Each number is 128 + 32 x the weight over its row's rms, rounded and kept within 0 to 255. Layers, rows and columns count from 0. The size above them is the row's rms in percent of the matrix's.

# layer 15 MLP down, 320x1280, rms 0.109, rows 26-50, columns 128-255
size [ 97  97  97  93  95  95  98  98 185  98 115  97  91  95  95  96  98  92  97  99  96  98  99  97  99]
[[ 87 142 143 143 132 132 116 135 155 149 122 202  92 184  87 140 132  75 151 140 136 152 130 138 110 169  55 161 169  94 194 146 104 144 112 118  79 172 104 180 117  96  78  79 173  68 133 118 132 127 100 128  62 103 118 109 108 113 106 135 127 137 128 104 111 117 193 110 133 118  82 127 141  85  93 145 177 156 160 108 178 158 153 105 122 136 101 130 170 137  75 191 157 164 153 118 100 138 133 119 103 119 148 140 101 112 145 150  74 178 137 192 146 113 119 145 145 167  14 125  80 125 136 109 132 137 168 139]
 [ 79  40 133  77 135  85 154 248 186 144 113 169  95 109 108  97 147 112 107  87 114 126  26 118 134 124 155 171  88 119 117 141 111 151  86 180 150 141 106 155 142 192 122 160  88 163  55 134 134 170 141 134 189  85 131 101 111 170 102 108 128 136 199 199  66 145  97 171 119 115 129 170 123 101 160  81 121 130  84 107 139  63  84 129  96 113 115 115 167 134  53 165 139 152 179 136 116  87  62 112 121 138 128  89 157 134 106 137 140 102 123 131 126 103 124 177 146 143 144  84  92  92  83 104 137 103 158 127]
 [122 136 139 124 122 169 111 120 165  75 106 154 155 163  85  99 112  97  77 122 147 152 153 157 104 156 156 144 161  92  68 167  88 137 114 139 101 144 140  89 111 123 107 126 123  88 134 115  70 130 127  80 130 153 118 143 104  99 118 124 142 114 140 135 141 118 159 152 148 146 106 136  90 116 131 138  59 144 134  84 166 168 130 168 148 103 127  85 117  75  81 153  96  97 100 129 152 131  78 172 121 101 157 130 147 142  99 108  67 124  96 121 127 100 167 108 146  71 185  71 201 161 129 135 133  85 158  60]
 [115 116 125 123 110 107 162  61  97 124 205 164 127 122  67 124 107 130  70 144 129 141  98 134 133  91 104 113 159 113  86 233  52 142 113 130 114 130 143 127 130 139 118 120 140  93 103 175 114 125 133 121 156 104 137 165 105 188 105  48 128 135 137 110 160 104  88 186 110 139  97 114  85  80 163 116 127 183  96 107 137 142 137 148 129 157 160 140 186  82 124 141 128  92 103 173 165 174 145 151 171 176 126 125 108 113 114  91 109 127  96  71 129  96 143 152  95 158 144 107 103 185 141 114 127 151 124 131]
 [183 153 115 113  63 136 106 131 141 155 124 132 121 168 112 110 110 133 134  74 144  82 106 121  54 132 141 136 110 129 121  89 107 146 148 155 141 119  90 121 135 171  94 164 125 172 169 126 150 125 189 113 124 145 142 104 153 125 101 115 137 187 117 114 117 114 124  99 150  45 145 104 153 155 153 133 156 142 140  59 188 140 163 145  83 137  90 162 155 147 150  95 125 134  87 138 185  89 175 154 135 165 106 125 134 207 116 106 144 230  69 114 140  97  85 153 111  74 131 140 123 168 155 161 157  91  69 104]
 [131 150 112  72 165 150 124 102 172 113 163 107  92  30 108 109  73 133 105 121  90 169 174 126 103 194 123 129  85  83 127 109 115 110  96  89 156 127 143 108 128  88 123  88  91 136 144 101 167 113 114  36  51 142 146 145 124 167 110 120 125 155 175  67  55  62  81  96  81 121 140 126 145  64 120 151 199  51 167 110 126 101 106 165 121 109 119 140 242 102 177 132 103 153 129 138 118 196 117  93  91 138 174  73 200 152 177 101 147 122 202 140 118 100  81 121 126  89 171 137 138 195  73  89 149  84 136  78]
 [ 61  97 175 117  87 133 113 121 142 130 144 160 109 162 140 110 144 170 193 107 181 121 175 154  87 119 142  93 189 128 155 141 117 162 134 147 133  86 119 139 125 125 132 168  90 133  90 117  90 117  95 171 165 102 159 120  93 161 116 196 114  81  99 139 129 155  90 119  95  82 136 169 158 110 111 109 129 121  60 108 128  96  82 151 140 180 140 161 137 109 148  62 130 134 145  86  70 118 158 140 117 127 135 139 113 134 121 120 111 147 133 133 109 137 122 143 113 103 142 118 128  94 106  98 186 112 146 117]
 [161 123 164  72 158 135 170 134 121 178  78 145 102 132 115 147 103 170 103 134 149  68 109 130 103 131 138 100 171 128 162 139  80 123 129 110  96  90 172 130 138 114 148 146 154 128  77  84 129 112 163 115 122 125 161  72 124 124 105 143 143 207 162  84  88 123 147 105 192 159 172 160  97  98 113 177 101 106 136 139 119 172 118 128  93 137 121 107 158 129 123 126 153 113 161 137  74 136 200 132 140 173 110 118 234 176 123 122 116 174 175  64 100 171  98 171 110  98 113 145 126 104  68 125  92 132 116 102]
 [140 139 140 146 190 174  97 115 119 142 132 140  79 140 114 160 124 112 112 173 127 114 147 128 129 107 117 145 132 138 125 134  80 237 255 144  96 137  97  80 195 151 105  63 128 133 132 110 101 142 148 121 161 112 121 156 106 112  90  88 161  90 108 116  57  90 114 154 151  73 104 144 190 128 142  80 122 156 104 107 157 151 159 151 118 174 119 124 128 136 105 122  91 183 125 146 138 122 120  98 121 167 107  97 127 111 128 133 155 126 169  81 122 129 120 135 115 130  93 157  77 108 110 102 162 130 119 129]
 [187 122 215  71 152 127 126 108 179 104  97 158 129  79  87 102 155  83 106 104 221  98 126 115  87 116 114 118 160  71 167 175  85 149 165 181 160 135 161 132 156  88 129 104  91  89 131 110 129 163 116  97 114  83 128 143 155 157 124  96 174 138 148 129 100 118 103 132 155 144 130 150 141  95 142 124  90 141 115  95  94 130 103 111 152 201 110 143 152 182 134 172 107 171  82 107 106 119 117 101  41 159 117 116  83 136 147 132 136 108 153 104  90 185 113 132 119  89 124 167 126 134 150 122 126  82 117  93]
 [140 113 170 163 188 169 114 162 124 109 165 108 135 142 144 125 149 119 159 183 109  80 145 123 134 140 161 100 137 110 166 153 127 101  68 122  49 187 106  88 109 138 166  86  83 102 135  84  82 161  64 105 147  97 117 102 100  91  84 130  81 144 104  96  89 151 136 153 160 168 113 130 139 118 133 147  90  65 143 186 119  77 125 125  98 160 129 152 150  98 136 119 100 124 116 120 118  80 151 123 214 125 151 170  83 117 140 196 171 130 113 181  85 186  54 144 190 138 162  94 127 124 129 101 129  38 143 116]
 [140 124 143 166 159 141 136  99  95 113 125 250  99 128 135  98 119  85 165 116 149 141 134 120 154 136  85 117 163 121 171 172 140 131 129 142 120 146 126 142 141 151  62 124 161 131  76 118 179  84  98 136 186 135  94 166  99  97 137 125 160 156 155 133  78 121 119 114 176 111 189  83 160 102 137 144 135 195 115 128 116 118 102 127 115 111 119 137 135  98  98 131 125 138  67 172 155  90 123 119 165 143 123 113 145  73 188 130 113 104 188  40  89  97 113 127 146 125 111 109  79 111 145 135 107 113 105 142]
 [146 164 136 102 118 153 111 169 146 142 117  99 121 128 157  73 165 143 170 136 118 118 146 116 107 152 160 142 137  86 182 161 158 159 145  73 104 102 175 154 120 126  94  79 165 148 120 118 123  81 123 198 191 100 157 132 105 148  97 153 136 133  79 128 139 157 178 124 143 145 109 144  94 170  96 134  95  93 114 129 102 162 146 107  88 200 133 140  96 136  68 138 113 140 132  97 134 142 205 105  94 155 104  98  71 139 136 133 113 131 162 158 146 151 149 169  91  86 106 119 144 115 134  70 143 102 138  87]
 [143 147  92 101 115  99 134  99  97 102 142 168 100 167 115 168 128 130 159 121  92 157 141 126 115 109 130 113 156  89  52 143 122 105 125 136 115 145  97  67 123 117 123 139 158  85 132 123  92  73  94 120 159 154 140 153 147  44 154 123 119 136 165 109 145 103 117 151  98  96 100 165 132 103 101 113 194 189  92 127 141 157  86 127 142 143 135 156  83 159 125 140  95 168 170 104 110 103 132 147 110 133  43  93 142 109 184 140 143 115  72  80 135  90 111 120  65  94 180 154 105 137 158 103 126 157 108 114]
 [181 146 126 123 122 106 125 202 160  85 166 199 162  77 136  95 128 135  65  89 140 166  54 137  75 171  96 112 134 121  99 169 181 120 189  95 128 109 129 128 120 113 129 104 117 106 105  90 156 113  93 108 110 119  80 142 130 125 130 131 158 137  85 103 112 142  63 164 108 102 152 152 123 124 201 141 142 126  77 139 103 116 184 163 111 129 150 141 154 136  93 108  80 109 140 157 122 134 117  66 119 146 131  86 151 148 110 147 116 126 117 148 133 101 110 103 143  95 140 114 119 160 152  98 133 121 140 119]
 [122 103 114  39 121 121 211 130 141  90 141  72 144 102 120 152 101 132 131 109  78 215 120  85 156 144 152 114 134  98 121  57 115 104 152 119  87 154  67 156 141 165 119 100 112 146 145 107 117  99 126 128 108 160 129 140 129 115 118 142 116 137  87 156 102 175 125 137 124  99 124 108 119 116 108 150 128 115 149  98 192  84 135  64 150 157 128  65 141 185 113 167  66 116 163  51 129 175  90  99 129 177 135 147 133  99 111  96 119 152  98 148 142 166 139 115  95 141  86 170 116 149 141 205 204  81 125 151]
 [161 107  99 125 112 140 137 183  64 120 155  68 126 131 191 112 128 112 111 104 148 142 136  93 141 112 130  61  72 115 143 133 104 113 125 141 130 186  27 110 111 130 138  88 116 103  99 145 147 122 134 158 135  30 131 194 102  81 140 143 175 130 120 138  96 103 119 147 117 125 111 121 134  96 113 122 129 124 146 118 136 170 173 108 108 107 152  94 100 116 115 104  65 116 109 195 141 192  77 121 144 119  92 168  63  47  15  74 117 112 135  89 142  90  73 131 160 170 108  80 112  82 147 149 197 163 155 159]
 [105 116 147  63 126 149 170 121 120  88 170 110 100 162 139 148 158 234 148 197 129 186 132 147 179 169  73 136  97 135 106 122  73 133 123 164 121 135 198 140 115 149 128 161  86  87 157 167 161 144 117 121 116 104 105 109 152 170 154 166  97 126 138 125 111 151 164 184 125 176 125  81 106 110 135 120 138 129 133 175 130  96 144 131 113 141 160 166 155 160  93 134 144 140  73 152 107  69 136 154 158 109 164 127 226 148 130 175 156 109  84 169 123 124 172 138 171 122 119 143  92  93 125 140  84 150  55 154]
 [142 153 124  41 186 131 122 133  92 109  38  98 155 100 138 139 132 127 210 110 131 115 119 136 201 152 129 108 121 181 152 108 109 126 177 126  93 123  66 110 138 125 137  92 119 138 125 124 137 159 128 105 148 117 120  89 102 161  98 142 160 118 132  95 101 127 164 144 160 147  94 107 143 106 140 113 119 139 138 174 124 142 113 124 104  69 137  77 109  79 129  75  99 123 134 132  98  70 121 136 131  95 139 126 114  68 150 175 134 142 117 119 128 152 107 137 103 177 149 163 107 113 126  95 121 171 159 142]
 [ 98  35 119 112 101 117 129 168 198 125 181 163  84  80 144 134 168 178  88 105 136 134 125 118 128 112 118 102 177  93 160 124  99 148 109 130  91 112 130 145 122 136 170 116 123 121 172  92 175 138 129 140 136 167 203 136 153 122 138 152 157 186 136 205 103 141 140  72 146 195 107 138 116 130  84 165 166 149 164 125 154 128 115 196 180  97 117 111 129 147 145  78 125 160 209 188 141 126 129 116 121 140 181 177 110  57  83 102  82  51 122  97 141 128 123 189  71  86 117 123  94 154 141 136 149  63  86 100]
 [ 88 182 119 132 139 150 164 153 127  86 114  65 128 107 119 147 145 157 138 146  71 171 143 115 132 150 133 139  92 112 103 138 168 146 132 141 155  90 131 105 120  97  85 136 152 125 160 157 122 140 132 138  55 126 172 138 120 180 172  93 126 130 129 153  73 126  71 119 112 166  95  81 145 111 119 178  96 187  99 108 113 144 108 138 138 155 155 153 131 158 139 128 151  99 100 117  94 106 106  94 115  83 129 101 141  64 142 125 129 133 174 129  70 105  92 119 157 142 175 153 145 124  62 154 119 146 128 134]
 [157 174 109  93 140 132 133 133  97  74  93 115 159 145 110 177 140 138 128  76  46  96 115 111 105 109 140 100 124  88 142 127  70 103 128 154  66  94 195 131 138 140 108 121 203 139 124 130 141 153 119 105 157 167  98 133 144 143 131 125  89  86 136 161 120  94 175 151 116 132 123 187 163 169 105 102  86 138 105 119 131 112 131 131 123  90  96 169  74  90 137 138 122 125 115 109 144 134 116 142 148 138 112 172 147 156 113 170 198 106 149 155  88 155 135 166 144 159 138 147 100 115  88 149  95 102 170 168]
 [157 136 141 111 109 100 226  91 123 161  61  53 188  62 171 120  99 210 130  85 143 106  77 159 135 130  97 129 137  88 141 167 149 132 146 155 151 124 141 114 110 100 175 144  70 131 162 171  70 121 106 201 156 187 190 102 138 190 143  89  96 175  85 115 144 166 120 109 157 207 138 107 112 158 124 168  77  74  97 136 109 171 143 119 147 152 160  85 146 127 138 109 102 115 143 129 185 125 164 116  70 121 172 110 145 143 142 124 134  92 165 133 161 101 124 112 164  65 143 136  79 182 141  94  82 142  66 101]
 [158 152 114 133 155 128 177 160 107 127  93 151 120 139 177 146 146  56 164 147  79 183 153  88  93 132 140  82  55  85 159 126 191  89  85 170  76 171 152 118  76 151 177 135 140 138 103 126 121 142 109 188 133 101 151 107 136 111 156 126  73 109 109 100 158 135 175 114 145 177 149  97  98 119 151  88 118 109 105 152 215 113  93 140 124 101  84 104 125 123 152 170 133  94  82 136  81 143 172 154 136 123 162 105 131 134 120 161 136 109 135 196 124 126 186 146 127 146 175  98 134 197 172 176 165 142 104 150]
 [108 126  71 127 166 133 144  73  99 108 145 144 100 102 137 154 126 122 131 161 111 106 151 102 130 177 103 141 108 179  89 116 178  96 147  65  94 142  59  85  91  95 108 175 138 103 133 146 203 121 115 165 192 115  82 126 125  77 147 115  73 150 159 161  95 137 204 126  79 182 124 123 117 144  75  68 116 156 160 134 151  66  80 156 149 129 145 120 165 115 127  99 150  82 165 117 116  63  88 153 105 153 159 121 103  29 147 101  86  94 141  91 167 145 164 171 154 155 108 154 174 148 149 120  81 147 131 123]]